python train.py --n_layer=9 --d_model=640 --n_head=10 --n_kv_head=1 --head_dim=64 --d_mlp=2560 --vocab_size=13844 --activation="swiglu" --norm="rmsnorm" --norm_place="pre" --norm_eps=1e-05 --positions="rope" --rope_base=10000.0 --rope_fraction=1.0 --qk_norm=false --attn_scale=0.125 --bias="none" --tie_embeddings=false --parallel_block=false --init="uniform" --init_std_qkv=0.0191 --init_std_o=0.0 --init_std_up=0.0191 --init_std_down=0.0 --optimizer="adam_variant" --lr=0.000507 --beta1=0.95 --beta2=0.98 --weight_decay=0.24 --lr_head=0.00285 --warmup_steps=261 --schedule="wsd" --decay_fraction=0.683 --decay_shape="linear" --final_lr_fraction=0.0 --batch_tokens=65536 --seq_len=1024 --doc_mask=false --train_tokens=526900000 --steps=8040 --dataset="wikipedia_en"
Each number is 128 + 32 x the weight over its row's rms, rounded and kept within 0 to 255. Layers, rows and columns count from 0. Numbers have three digits each. The size before them is the row's rms in percent of the matrix's.

# layer 6 MLP up, 2560x640, rms 0.0261, rows 887-944, columns 240-319
096:184127154090173128170111138121115109145099137102118084044150131110120148107159160148162131064117066105109138144100202128091129151181205140121104158209086169091169132139147142111100117046118167158147066094127136160098143137118107068116134117
098:113145140116178134192117091116131093084148131131107129168102149150110106108161099111135159114126195081134116196172195135160129122173083122182128171066130053146168130089142170063138127092130112150135167076135147167062142122140140105136132117
098:129100145128128098182102113103143124064104054130106098176127170148140148180168151173085094120105104094090111174033180123161048194137156110169163095143127128112161131121132128158155093160168114171113112091147137067181125148121129169117119127
101:116162106115158162077160118117131164154098135081140110066149110135099158134142167084147157111145150171149092188153082106139084141110153115217090081082112136169117159146097117092134132103142120080163114074203141139113154107149179117173138109
101:144104170155153164137107124126154175146135119105088105108161142169048100109099103140143141167146143105146086085131103163172148112136116140158145122142079144151122188119160143121074115170166086151139166156130116135140157231134150172096104135
099:108146126112150143103097138109171184071087122157138114133180098146137191110137123141129164104124150133129095162159132138095091103139120083168073115159104065205173177103098125156111125157175054112132145149137090150066094167073123140170206175
093:108128089220076109126125106146166101125142104166171108180157135129086189166077132096151152166089137149125141089158132232138137154132142134111113125160150132138123075119114148156132128106131125128138188109142133159127122075125077113126078054
099:131132114131049131149081139138125070117073085120116161111130153032131186118158080099113153059145144176077176182142114105134107147164137121159128127091172126207055167109102090136185174184111150106136108100110167126118185147112167104132104163
101:147127086157093144144145139109076113119168195108072121102087173183152186134127124125058134119137111153150109118165191133150149139165117125119120105153068168158134153090095112103193156128113107127090160146166126144133155107082162137102149165
099:100166095148114108168168146064147175092146097140086107124122127113160137144135061178128146184114143119123180066157104113151094123126138120136137102146076160171069177090155099153118159144076158180187162139122162191170162159161148117162150144
097:149077157142145137103113120125132140119114170102126104107062136213071136129116146094182130162091191151104183048148107153104159061128211092153095137086162132179149109090103235144126130145093094069195101113147092138169188143153135139085155093
101:143108154125129133104078145149093155148081157138164169164087138138144152141109101153073129114107151146098102120096162173153130141194089173177103141090160208121087105110131141128171106131118107048071115154140105076073135134131105075066117139
095:117130148134104130197166106112131145170150179166137105111101078109182134173160087161165149145178124094166104181120134050138104119072133103134148097122088086135162169089208138114145138172140113082112138135181137159103107126171171189134116154
103:167181127102131069079087105103094123034129117112102137127093110162175060094130136166151130207134105183174148106199107096074148148090109166152157170135117137133106112156168159112144119142081147150144097081197160139139105157111142122077152131
098:103111068179102106127084105119184136121110170110070128144125144064162121104148127107098113092168107105133126164151128142090133159150167104151166151140139173146107117087118138075100110052086128125123133109142104138175150120097152154134115128
102:206151110113143123132099105126131154135115119165136138080113182121131120136150083108083163146117124135120122133131156077085121113141099155108069120198138166120103111099113172105103137153136158188145150094077133114129143162120088178061113127
101:211165084135093091087123114126115160195132171087066115143172048097103146128126152106140170094125148144090126134169108135090084148100098139076111090099133093160066085138190104129119179093156142165121091130194082118166131150123078096120094126
100:220105127111105139109154192145140088116173125163152152151081108106157141141161137142164100139113187117116138084108176165126131134172153142143148080136124096147138128117150117109092092092148154155116149169159135105093098124121148145169138154
099:069152193134114108094145050096123100083069096080111105153127078170147086100123105148127109093095179128130105080165152099099139142162089142047144061063165193156122090119089179096177110116125130084111158095163131171124138136164083097078116100
105:188132083149132176101139083133086057049146160137091154195059118120157185072134123096104087122132142145116105101134112152126152159120115128137125169102217117132091097132162172146121156130141128075135069158100120161163156137188152066164086150
102:108197132137117114153121100099123145152138098125118110255177114115111141118160151138095187136097123087137130144081110171117115154085132168164075129174104086110164154113122193193109162198125119166112161113191133151159117144149152092097133087
101:154124089157142143111128114124151107155155162110147088202155123105120120162119126095081117077113055156148166153140152093197112124197111081096143118132153146118125154068149123139149107173153109079159130139050072091133125166054117080158165176
099:117106135103100147128091081199135158167118147154109115115160080064149151138119143113152170106149112094206084084097092157104154134091105149138196127155158140072112166142126151103144122088094127134174172135131159137126077129127078127127146180
108:115175111087126147163077161219070098133170109135128056111118161090116157118153123087113100170085042187163114107138097156164122084115160192107109104150110105175121223158113093162104180173145181138153144108163056121120153122166139117152175143
102:147121111080133147171129098071166085087115121112119181118144117153123167157143134137124145087133175107165121122081122164128150116096108129126112160121124115155115118113122124129108169102113166153161146116107178181174129139086162113173142125
096:142103181132099164163088108138143113114204081188052146109134178119131115164157122147101139134109100178120148168142104185159126109117158114138132083142137091066127180182117089144165096149103124106082178128163171185119149158139157150145163140
105:118056090116194130149122131131132114053132129117171205183112179072109175111122042148103137097122139106148110121122106183122110141096197163105072102168175135116193165158078182070119184122204120128112116065146133176098164103094185157161169124
104:141156130088134152154154120140194098127178127158121123147119071092133090140092123123135148176106118146094149142129106161137127141153177070086100142121088120142107123101115080162097158125088092121132148132087099119158140131115128133143177134
099:032186125144152081203139171151161131186159122147155080110154149078112115100128156106160114129099081176173123142134103133105194131124154143075148136155117137144116085139111129071138112133166095147077164110200113115195084139110157164091129118
097:117119125111116152162120116190100131173119143140104109107105144190098154157166123145121050151153091171123184097118146178188163153117153132154147137135147081182117128081114152216185122149107160102101113145092085113158105122112094111086117164
100:136119106100122152100092038113154106158146144109122161086139137188162137114089173111082087136178096144164076150137094109070146141149167103118103123131202130115149141148161050102187143181128092137115149086143120094163125112104153150110151098
101:111087115129126140148169126140075096143142115138086122085204205167096096159137131153198199112160131141140060170102093213132127092083128092153098075121135168110098108146084114151104171136142065156095168164129133113129164097091098142157157128
102:128198111110130095058140116115085118137155087130101129035117105188108134160132072141137143167148109144135147160068102170125148146172145118142087156109174102156125119159178097176059105098072132104113108129167127095094094151078186166131140108
102:106129167219063073089155144168074112097114131112143150164117134142144094089121160157075117160072128146082092130094093104185150141106111111143159092134146115133133136133099135107177175079151185160151091194064093092119114117158157147112146156
099:103097137105159139107081088181131128179079123111133066140146124161114153150161169172162136138219143153191171099111158163080140101061184067153144095145189130102175115152167095111131109110136084116147119109151123180117178111099164142216086140
105:113109124127102114140068139137098095096147067046071080114172105120071134119164122143157189160097094152159136113125144141096146114186125136184127169175095132119109114145081136138118102071124156131197078144114118073152175109108128075102161136
100:111120115172144140090079152145169123119159070119118163125154168095100090114104094109155127206131132127157150078092177114186179119154161212153102089127137102182094137179124117096115189138143131071122135072157123128215149118139122134125113115
102:130140150121079153112085134065133158161087130089142149104142124105098086152121120157144152128171120131157130126025135142118158115069161155136152111143175103127129090077131154115166160123146198117149196142116180161138111107101109094082107117
099:158159054157166136154107082094107149156160117153119126135098159100122087113122121129147090062125086081110100112112128209119122081134097084140094186208127090155109076144123083107141122146152124159071139121149058108129190131101181206054070076
104:080137133115090153087097125135107143082158168179065061130153113187156126120103117166141097132088126150203108174137161136092127138130074137149146146126112165139095106106141122146142152147112110103084171189162118101107084140138117133123145135
101:095082150121128072135097096185164161070113160123116039169161116081084203166112156101106102126110092144168132141089091129164169131094156129138140105188135151106144078185148113143115137115121176126154195131108120099116133153097057117164143097
099:185110100097120128143133144120152152181111094121154134066146156112202100169101120146074122133148134130092134099113137123093169103103123167102097165162105078113136142165141130148075072161129127096195082136080164116113131146156103158136151129
101:093142170130180134078095139088129150131117149127148134123199133165119132156109131165123125129099151163128123178098105136141107191124131194060158129142119164096120169162105159135138132152118138124081099078100110044102048097164090147173177109
100:172113138161142140105151077172159150140103157113099114131164189112171133110097077142133113104130138113208103080095145121115174135129129115109101128138086115177146105114164106081144081133172096083136151149135135098144171124089136073169137138
102:133133128148108095151084076156187143133167095079150135200116140085117150113083144182121169118161127115139126173069124084180135104105060107120144149167101133107140087130176135127105132119121123141101127114146170076116147120100143116170091125
099:069136163132113102203098172155122135087113094110132106097106136147117097184205112193185140191138093109104169071115160123133078146149115124059176147169072159135114118087113135126125090118086146112121171181199088061087061170148118101166168121
097:149062169141145095161088088108063123120096144076203152109142154150118184152129102153084095120130146151105086110112127052065187166153164125124127118135127158196143115114080114143117165177085211131124062120143156116141104145069094078118134129
104:147103134147108133111138114085160157088124100118139116148130139081127144130154064148138133125103110116146152160087191133175069173123127102153149115159171073147117155090121121136102153112164108101086101096118171083156139155126136206103091136
097:124126118145164054115196140124136089167126164173104135132202070111092201088114164122101108120175144174111158213121151173083088112122102159178094102131125154149097176126089131090139118085101043147108077125152090104149177090173133110140152145
098:094082099074137127053169123178115104146154106155179177092088093071136147084137091089159091153149095092085157185153118162109157126142168115110160111122119137111128103121174149151124132149120175150121099146157095102114116109084181097082140154
094:156184168161146096142150147162143064123116135188050153113162129163169188101146099109186107115115145138099074115125120165130148162170096167123084158151086100120085071127056112092120152100172138101053142160080088149079150107108111100132149149
102:132171144110123128111179069081180136127161118123150114212108167093124078137147191146091113122113100100133117180104127141126088140164140067164130152130138040161076086150092153099088120131085160111075124134131127111129109126110097164128127080
100:141126188161113086148092113175067121109105137157189130138123177107117091132109093165092098181126132130121136220105140095129125136170126092123125089124133178089149151130135168150131113109123113122145114166145135095137154120150089089165121182
097:098132123157108138141066183187086121163186129125153129132128122148111088153165138132148186118144136126129146177159148090079167102146121109141100131091085149152145106089094113157093128142150090134125167132115065132107179118106134176096118148
097:146155130107149137102075117089157157127144072078112149154074165114183127164151087101085113149062109144089161106060132148169123143142152164117095084117141152136099101092091192189124133143153135136151129127141085051110102115152107141088135146
100:131130100123105137116103104137138162080153087096113125112113130174095109026133076115115108151089108100121112091120139105076097127089111123108200102128121205144146052122170111152118041141135130132140097161147108105132147158120127145132086138
106:149129096168086093152127157094071129104118130121157098061162120147163076115176203115154113100146161124141159056136097129116074128128117165117170097125130081151137146181156152139108167120168158196114095151104165132163077125150111138152207139
098:108071167091180169137162093154158141113135125065147145143180157122097127105171187081108163164137118099123107172180189135125128143112108106086095116215149129119136139100113114128128072171189144109111120115085173128141147144068158167107152140
# layer 6 MLP down (transposed), 2560x640, rms 0.0234, rows 887-944, columns 240-319
098:104098156119088124130152119137104134123119197142140148178079127124096087169122150124090166108169110157119140086142099112105143157072103123143102118103061088076161097131155132125142095137156100097123153080172089128123129130107150096140160115
100:137117165114143137160142148162119106132090079123113149150153134164190141062236124126180165124142172147095168116112064128126066128194124114150169134177100125166106069136064063066111173109127097111141160136139151108119115147111111111123184102
099:133109108088137128139124123105054127087140082075172146045149102084098162133081106144098175114142140142112187142148137122070144046176135132164146175192120157190143170135157153215106150159130159080131111113058152099083160129168095151143119151
101:167131152152115149146155149147142148132103126120114162135187169155148096129139089046068201160142167116166113164114113087166120131123134096114162110134128144069104131111134145102086147112171106125131095113088094166095091117108113103067149183
097:090181106172108143176135085043103130161161148076179142122195127120156163133163123090112136132134172142051115088135147123116161116117084093133102115186130136136156068132134145132152071071115110185039134141116161148161148157143109143162128137
099:091131119144164106167113108100114106110090097119163116153174150141173099084119114138120124136148065154163110137150136121088159100132126176133142152182101130114125140111170118078147076144106101176113101099181110130063123117109119133140077097
094:132119182120114127117103106131120138175182164176104139050129113108150159156161129168116117125128098078145134128148088138123086154083133096145091101121122149085110167141092208097167145146172132159140150093206157120141161139138126178116192140
101:123150115146152141092100146122125148104092202159120127149192170112153144142110130151098105115134059162173132114110095158118164091055181100131141140127175088101135069141096160116131176172116203165182086144149113113161155102127202079112137110
101:100131121140112069085125104134146135194100143090132133091144119163104174169098153124085130144110123206135094118143120077157176155236119094194189121191070151118102127132133169100128122092163155133149102087102152113105115085105100141088135175
101:106156175116161153104127068131137110157180101134093124074186117146148113142126146076186189092095140121134106108134129085136139116166162107161051164110127166116151104098126172144097110108124145106147113097141185112138103117153146190157165147
095:129179122136124130145160136117099147125126181144146162127175058124137119100156100109102111122124119121196068130147157087103138096118180122066159119140167105150063096137095149084105181142143123114145137117119102202129148082119123098093157160
086:125129083111144112101146115091152105139167136141125083118040172120089147135145118142169137112130092112092094132125105155146129102054143100094127132153166058153139168156084134119149139103089155146141100094110151139096147108085148158158152113
096:136044112130096141104069128134108137111140167132165150098150146114115121076182120139146126124143115139154190147159144068190118095147164172086115116137101156090123173120097131172169172171129131101101176165147135151109148098161171136130154142
106:156112106139079103109143132115112094130090096101128121193125143143191118155157169143097135107143103122188078138054160104116104113112218143094104095121172151138165152116152155188073064124141166119162133149142082143084115072141155078148074157
097:133095152089101140143159179168109065163129149144188114153093105134152087118133079122159092113160161172092124094103072119104119160146144092136140108167145167094100113124145107101185110116120065107110167127140129107112126129172084153108164155
106:152045172180093120162054168095084141128136138142143057137111154178114089134144126078106185128148113144119126085020143063111115161091180119137125149181149124099147104118164162157150180112158127119157142128119110114124171160147152098186166189
103:093104097128112064147099117132098159115120081055110072144119142092131144130153116116067099120115183095056166104109142157187153129069136116123093173099089116197122189119177178163138053110113152103128161116169141153093195118145175134099142141
101:127174107098089134059115110132129206139149157119147095100119135113142127157083141129162152080074190090134113133106142145092184167140102111112105099101151072102132192111135209185148122066133114112072089126104144109114110125084155133129138209
102:047082115147159103122117121158103160130156107144131092158164153124101139146106127105145111142104107078112069120144081087142166156125118108134124164184193096142107165153126112126150153115137142129155102155123133098040114127105131152084129071
105:121144170181072163199198081134118074098164126098189075161093140121133107087059100119075124061105209176115126086151111137074105128184152152113127167136131108163119097138058111098131143202098106160102132061108159153132076129121106133141114097
104:200164119162156143119136154141158147092064049180146108147151188164163114114115060126112111136129110137183103107116116148160136106206139170123106168182141109144127157132139171150103123145126108182011161129131131135159132150199137160129096116
099:114114094150156130046127107142121149078113103143129125105070166163082146104126129122124150123083110122084108148126140105121087152114117115186196062175088098141124128128126178104064154063085133160110125113083128184120098084144112116131108103
101:104113146166143149111168132146151125136105176113157120135157111115184133134140123080102155081096173149173078139152161112155147103106114156123101125085116101117026179150145208147085105136079128150118132184133070218103123133154092141116123191
109:105135080138191099101108122134114128175126122112115108070124124136085125145136071160129085176126097168130158152100083080175172140158158079092176130149143086146088125103102076151124110120118139145117115138123148156185076158167148181101109156
096:102063114146175130132127126128111145127055175112136128151144149154073145094103169195129167124138102123178092137160096137155133093090137128112133135114166129137155143118122155157105113133140110201147122068111169148160151105081109109112202163
100:105151125122119170120159171121173152070147127148143130146109134122065063097094206120131126092115190097163132154096121108187136125223149130147137136145196115134141158145118090128148150092102150121125168140129107140148163127143072100164168134
098:111099128085124134098115171069139177130112074145127121087133091125112105118095108144130132138155102118116130175120113145157156157133111150156164144112142150162120200111153122144167167100069125127194149147120085136136134078139109150076126114
105:178151127119133132117125131133129141128176135134129118080127160124090178085093150118148108155155082120180125125099078087095132157115128149167117171124154071223096163143145125144136138100095142171147148142120123029129106140101134091076136141
102:074128122158095147119117132128191176084142131062185122103119148110116124116063153145108119128133180107150141082140140087127127104128128136158160190113041092091089116097181024177126113094147120115207128131076090129129133154105118067149132162
097:103217107101126167101094174123144063147074133111167088089151176102137111118134143126183116153128143130147165172147086139111209106157128096121139165125114050187041125162108107148105134103065175125146103066171084098131086094077137138158070162
099:101122140144099121130143106153109107129194114176136135129117110103184080155069139139104104032164150158142192110167179161096174200086113154141134111139107101114126136099141141161106202159123130116138154106117119171120118075132152056145122106
097:123152182074132141125131132120111091098127098081191187131132121093128102159160094107169178141049140124181120126125119177032087143131129073135121093088090107093167095134128119114179172112150118135126146114113112108141074095118133155219101124
099:118155144107124082138180133111113168125125147087107149085100127127130099152166131161139136153113136177157135153113152130158175089180116120162152070099151149152138078159141129134080115129174143120133141140119143169146128138102137149111102118
095:122108140139134070106124091135077044133082115120121085179104105096152158105120184171200099116143217070118166072032160123125088133177139109086121118130113153089105164131127117186169109058177148130138132081096144181142161153118149106111150104
097:101133131124138178134133169113099135204082115167058090139109138079121141129103102061147126163157138103151171067138113119123139072116100088150149176105091133149127189099151139076204124092074130076119144124186184113135105166168181157144120138
106:160057179161053071168133145138151128131140113106137128192098165105108127121073151106048094134107118128139086162103095124093144136110145158151075132080156139120144206142138129190078070122122114129186088122112101132140066078147172116094114148
102:164111107177147154138108117132109114135096159117141116072165112132139117134141158155157172130160127099190149135073198120167116171177084190126125091157111131186116124142160155149158113110105143168198113168138086087129123099115096185107163129
103:113170144150098075134066142165129175125148186099127125110139086123149105114102142069089107131184135098089095171122145082133124127125071122120147129134089121124198079170145155163192170091063106132128122142083192129142106125127129142120176159
102:130141075140138120127148142150180115148164113092134168170077135139136086121139040129087117138167110096183121118131200092157133121108127105111071116159083113095138098145130118137197100070116118179193137120126205099106162145135136130169107142
105:158049126134080146112181109148111201094088114115103106124110146134109146179128092162118167087093129130097080128133169179108118118088129135113156126078136106141154138136142071065103161190165169093162155117175125103204135081153101080208172098
102:137154121147142118121083120096134091129107157090173110106138142116096138129114140104089137088115124148081101164121106124128169101119122083108104134157204129168101132132145135191178148105119197158082094162156103122148154163155107133119109137
101:131143145181124099095178152098117119130135215170109137148083143153115116124138206141195129091091152139107160162216123104160136182149127141092088110144157098146137078089078131136140156121166116101104145089165119141170125187144130113115155073
104:126126130084133136091101097127156156091147116187132133154168107160066125125107140096131125144148082093108100138145111163102104082140164110162111167209180089123090192128077138075141100164105124097066172088125166163108068192106132153125074094
103:172086086141118158093176142168122138159094137133101149099158143156140117115160103120080075166129119155079184137137121131165124121128165137114142114155171159104115100179087112125209136197098121143146126155143076117112184108165162129136136040
105:097105120145177144135097137110193131106125163071139130128168091145122149040103128115086177093077107100163073063123105101102101113145164136088160131127142058125143071102114065082117122115187135158208162160140178132133178067148114114131105144
096:152115152103124128132131157148140081084159154162097122126089096131121085080144142111136152093123149116121143110122124122146079120108137119148154166136085123143131131135144080134148144120157113118174100164077080133146137137095146119072130123
098:139148120135131126085129156137091154171088093097087104124130104129125158120088134159123049136117136103164188077104143105111140140154141122144084102211080149136196178151161113211138101157096168145139126109157170156100196172162101132128120135
105:117171151105176121190166165119134125135140086190110140163112175110148063104100099156097147146127072108105101162093136134089103133122128128109070060096129154098096145103153177171104125168128096139129138165113123086196086146128080143147095065
096:175127155122113157116158159155080091092171189150171160116133125170138176126170144097135140116110152106061165115080176066161093084061100197167179183157088142088127143085137173111062141118126114135095108110172083143103183131096115146120130124
100:146113164074171169141131120067102151089043111078186134068099142150164122105119089069075082187104118144077110162165155133108130097091086169097151150135073096125144102109105048123142161078135158105169102119121138145119143099104148084108151142
097:084116078086130158146133140111123153166106114117142130147149174141120094137095178155166150096137102087126131123095154166143167112031147144071118109140107082195124200095156166190145094140112158152156120070093113132130129071170133121127188138
100:202126077109116193115209119121087145090086174097155130169155112154108167112138172140100158150130124186131136127147106128130178112097185142126095169151124070143123130151140062102070169175132136112070161128137115161125144117060189171102124134
102:171139112104073110149128099157065087146154195110109106127105121125101115142208151143128050100170104128078168110127110120091081188203141101138097108127096193116082128126096149111171117110114188138130082123137108148150121141079132142114163147
093:127124128107141122133102098121106168133102116085155113076156086130167160109093127138144080132157103186099101093091138117158164166098109153150095136115183202105113215099181164125101158143159129141210147138104111117086115115177146119116092140
098:162155130109118153143163124176173076078176152122142089125167123111055066133142079062108141173145072154081152058091144141122081149164167101153147119082168085093133142073175114160134149145130110093108078085125145144178083151108074129173114116
102:150141103090078132170145139157155138110109086068058074163146147098133135123106143066109132142150115100114131062179112125121103155160125143180141142176129090179182073099113080220130121162149153150080114064149110134111098087110179171151142089
103:102101100114107146102099071123118129092183093107173148160089122226121149109089135187125138086106152162126173143109102161088095152096150168111139116132122111178162088129130139104175100164103131157105135103061086099173074148081141175127127068
097:093143182078062086123130125159164107120122164125106131172140098114130125145114104127141158179162059090075180224124101100094177075163140126149107096162101129127103222153101107157171062059098123097210150092163138161153160142065133145154085104
# layer 6 MLP gate, 2560x640, rms 0.0273, rows 888-944, columns 240-319
097:120118125151105110140100111162139164077063098121111114154095160185111121133134148150141175166127134145075115112152102155141128095108110101132106058070039137124169102187164141063111091091164119128099143090087188124132232108143070131129144062
097:140169103133107139136081103128087129171211139088142121107019180095161096095107136150124151110141077130171101079156122120178147129142103133111114065156157092119146129139070139118147157098127149136140142103101165143127132144184134134084137114
098:109120184148131146158140136065139071130101100138091132108120163122152127163117128116143118136161149090131137110060102173135099100094090153122124145112127113181167152164069173204086109152116129127138145168144134117127137132164062099107079160
099:137112119167171158118139148122133134173152127148191114083222132134129087133095172107150159162057132138102182126112140058061119130128116137114082113151134191151129131189201120107138153071185155156021079078091083133153121122143069117102140133
098:118117124075177150150180131080116141100157108099171142134141081175118118111077143115159181153146117114090149184207089106136088110141152046138082142129127072149133126127116172112143107100124114145173104162106132046133122137112109191101201175
095:118189088103145149099154139107081150092063157136164081187123083103076147068087083084160120132097136175116129089162112138167147140120146123085130152143119117199189122119145136183125173159113130138201115094124122151144170086084114093044166097
103:103090120152196131153089126134066150079124171093125126098150141133101117118088129105137154141125088154146086113090127180146139073122155149098125157131110115097160155068154175168149097123142106138085119125122118107196115149135130125116144098
099:062128148100092128094122092108113147159145142156119122131142099192099123109135170065124115144139072130168118148055171145109201147184143146099170164141108192155119108142158128107100114123151168140127125182103199098121183104114121144078113127
101:146143077170150138082154136121166090153177148102091146106117086151109173182202142114150105190097162157130153158146105149131145143143100077114092169126127139150076120110131092087154130143124113121106160149136138127143167114114175113128115125
094:103133101160149128134147157113130137123142173109115103111126102135175098092157135096106076165142137122084143149103125052146122154160122171118095141167120180117187143149139165121125121162110115160118076104082159109140107155081114163073110155
100:126124103145153085096164087111178096138128119107061088144087157076116108135084090146191152116157114142145076100152114087172149153008148126070131126122124050178132145120117106172105114127102123128096115091130161150164106160077178188156114092
095:119109160139143146184122130146125106089070170103123102127133201146114068089180124090123072113107106169128140103180168119162159099134186099165076161121086139153137164195119115166120082141104122184166122097191119124132217117125080132090122123
097:117160098071138170121088178113180123187187073132190145162079143112128127112179126102147141140074178086035110154150140142130094122195195081131141111133173119125117112156083086117167102111132062121101097149235141158142096153139117114128121168
096:108179073062125127178136117087136135137097101123160118130080148137139183152159144176129150130106112123076117078130130161136140212108169150154117155111062151160097105141182087113141105155101129146051180071160079107098118081094097093053106147
101:105090098071136129093094154114082129114126153125052088158124169061199051143120087159141133124131098200111135128137058110124178121134112157071104173138125134108101196099060130123078135124130172182139171137117159133027089131069061081138141108
101:111136136111153108084120118082160156188107130161164102137141170127170167193134167148122101047158115170126156167090087151109131081126177128100148126199122138165164106153144087130100122105173123163130098173169095160165186103099125157194109132
097:114164123109142145134183086151136152132082122135171112107125136195141051179121157153117071081120142125112126134120137118130128136076170158171157132111161115165117139148137177106107095072112095141163156183177112069097055153213135099115153094
102:099126143084186114140141100091149156113098089045182082139127069130136145087071083113141118116115141137108161097162134089145081164112118151106128115072163162145144115107169110119079123114105110127136091146139120197066129112107076128127095158
108:110160099150130160142189064161073103113125124067078116106106134144103147087155131083142194093099083171144090120226093146159156151106177078150140089134080126101210119086171122131103141072164083138170193135122165092139166158116123158103175151
104:112147142099072126127131117167175115145192188128107106107100152123110166153144181166112155107090163190123140189160142104105139157134194095144099191099156133177105162119167128129117175111121142110157137090213146103108057175102140118076122116
107:113154102153173137132143120125074127137116174116111100109140112110122088107139110190115092139161096143153108117112132129191146140145103085114136109140191122222131122113155131108086101088113137041093106092157164073172128152119124083132093142
099:057170167120143153122087107159144116183070156131115109153111124142148098189132109189112149169094156075118093129111180137090118124212155172153112135161137115160128151172129114092090149083133116119121124145150180131132101151147175076142133143
100:091115090174124136188112121136075174172128141131087152152114095164059105143146147130213125131163100144094147117083139181160127115137141157149087150172098218091167171144169142156081081134149112125102169113213175092116121120120119048076117162
102:132118110098146094140117139126085128140104083159159075153117195167168086151125157135129107151091087100119140131088093109127108141135072070118155088107106167088125141178143050158191071136114117104135167203137113107113107100189084092191106076
099:039131208192057094180051130189153109168118129090125072146135087127115178108116139124099164170136062107132069096113126149162159138169145059124135146095126100146098106066131081140109073154162132102092089113129188101135154110075064123120127096
105:114120114118144123108160141168102106119105110172085088136121110155114141110134185111152130109125143106103128107142162088141169118144094093122123139150122145121110139133170125187114063207109137134133147146117157135116143176087069105136128163
104:051123124126114178097144186084123125140143201166133174128157150156096116152209157127125106144096102105155142146140093077169114115130206153150038179155049134136047157159135074196163164128140060149098184180098123118124191102156176074119193146
102:113146115121062098148170131139094135092127101149100148068132093102111148152122132153108138139112129151118098107141045104151116067126144135135100135147152122182156178173139126178099143157180169175162134099081116086081119188118079153135100098
098:137086106132107143165174090127077110177121135135094156103122153147143127094096078133186067100152110188107135120152115062144141143172145134196112154128029148114163176109190157140124153181099097126168122131144091070121133048181100113064149187
106:147166082096125101195152198093121163164125143120114118138094077137087156137209214149145100128096150116135078100123119162123154123144172112098121061197181163160143124171180112191163133170130052147115151087118102144181071153150108171148201134
104:051133142176177119096151166133132153134084104099109142088154174140120117105127116114103187098160183069131111127109100074106169163077146166123103109144146133197152129168169121117124153088129112130158179094130193163110139120123091114131140151
100:133165091151151151108134123152120121125098156124094120165133104139120141168112118104136126176226106154165145126072092142114089147103166123105149094180152109151186118142129068117096137114081138153161177123129101117102173145110183129071165093
097:125153138113075116152143159084107078109119056099138134173121140136101113118132121136179091109117102210136108072136073103110095143129154081174121039145147102119114188158127073164152150080161119094152136140111144133147123152158099146176123114
104:153127130135175191116136135127125093221073153109093128101134140134180092085121103199145163092137153131197152098127124060116089113145140058125165109128120149123117186096141187119169128143160140113095119106127166110081131197126150126104129136
104:119105228119135102195153144126156140134131180112136075149100138125147176132101080145134101232162175074150115189135063095155080110167086128094155135132139135176120168166141187144147068146129079090100084156113135136100085106136122178140138170
099:084149110082136152086127146157127206098132093102146149097141115142154122097061104101136171144126127080081205140164063171148144057158137097162117156165083139058150084123095178103184175138133132157176149148162070142102176131110113058133102150
097:087115158133118132161069097125169084054121189133149146126143161059138149049107182147141105130103081105167134179160145079067103084197145117162174129078136150126097157096167142151123096116106087141115052125132088117138189079113172105133094116
102:102140114128126099109161141181153097146107121115063114159080115119142146143126129150142131113173072159177119100120119118152109088090141116141100117128118113143123172074159077149148141178100152155160143194160145138083159049052141103151144152
101:145171159153093180093128107141131159177120153107161094154149139102121140155100106100099125068109182084091148126111129128159091133086111131133084121153189124151116149106197145132160142107163089115083142174083170162078152156141061150163184136
098:111133066140125221104140109112089116163101114109070091137084153130136122110143138134131093099117153135152132146180105094136090076122160100125144107144131151138118148134139112100157153127143132123149170151107160142120103170127133135106096164
098:087148158158126150135081115129133112139099097088145110126116195150137079129096110138124057130098134183140149209122074161161148156117108126106121121102172139138141171089105100100105143105061101181125107099185112103058138113189152163167175125
100:135177174181114136170132092163136121183123097102128132148126126134138110085102104144176161135130109151113087094103135085091144150126107158179123088141126114116183142135110106166148135154068147148119112112121154131139149130122103093144162232
100:088113091162189136129101101105149127057157164148112126111145074093054184144083100111196130160144102156090118089146058120098138126085132103132086153174065102128104047122150106154176166127100179076169160117110141135103187121123111096142069192
101:123217125142086163137131126134111122121143175132097070153114173150079174132134064154118123188064156148092109172105134193148157129172139095157201110157144156115141157157130109151174138125095067113155121099126129099036134142095145155073118123
099:121069147127129091102112031140086120125078052123144138106171051135118141083116147101121083138107152118120066092122134164091182198137151189116148100110131070101158073158158127122131158190181090154114096111154120135124183140159110121086112202
095:184168111199104181203087119129139223135086123103198105180155091129095137192176109104176141138137147078104130096174122066111098091147115105144195105155165107105058135124096137131086174085057132074087140139138157202108090160133112214135148113
102:136135113044175125109119088096117145146096184136092136092107152132082161151142110096124151101122075151166115133124131093159090101118163108100134168145144194155180101186105059169113135179173174099130167137129140144127111167164203145162090146
099:132143142114080102107135027193116107106143143141070089204094112161108138110064155099201199097178117115110119124162163131070119081081093146186096106154080122179176135109142065139101164149102123155125095116179121152147145088098123048144113124
097:118123159111146115105130064151094103122190143124074088138162091089125164147137101169192159079100088127135189131100129170163125151114143123192135121125133191195176119147214067116147161152132106156122155113094142105160142149119167116129111184
095:143089149139121126100082144149130171103118144079173143086140087095163177162174089064127137140108127114109159149159103094167206151135119127142083142172105084102090114119120064060175150158148145178113093143112091135152136113115155158099108069
098:168144140092105134111083136120120151115135131089187170124139178091189106074143098073123155096169110137134121116143133118119136144118145115113086193115118129086093135131101154173185154126049102105120154117205197133125174099063174131147120123
100:092186072147075152100107156111159132191167074119092134177204123150135128099091147082142143137152115155117105118153106107128073153154150097121118156094131109182165176128092110105124119116162152158105163074127116119104136105072099144139177096
102:152110104082152078119188110082101141169107114170061113130085128129118133112126160147157102149159141114163076120131165125144101127095135145173115108126140148111147169122255161143122104125086152182169147123113173131130135146152158049150072142
099:132113112107140111144153107094095066185104139110162069044091144210070110204075124131121219116149074163099117101128082159099144096152144138153120123203064074117121156126145069189118151130120121186117148173185137156081192178151174126102114135
099:155116133164122121154092116125144091140140137073144089144083099140130133151136165109099133126183117159142080095075124063112205130123123081111084162150107113120093113129112088086120159121081095141166149092166133121125139132091094137124146092
105:124091102168141104082111191118130100126133153158112154174112125110099120147161128130116154086097085164189160159184131111092123124142154148156116112108095141131053138088116124135100172178156109135150127166188147160085126137129147068115101122
102:110137104111127107145145126124136142177156106109158093145072105133175198126226119152168143096128129181094138152167074119103092078164153083141097195138130086182175140116094095118105146122135123173111098187098151095082105165163123151132174133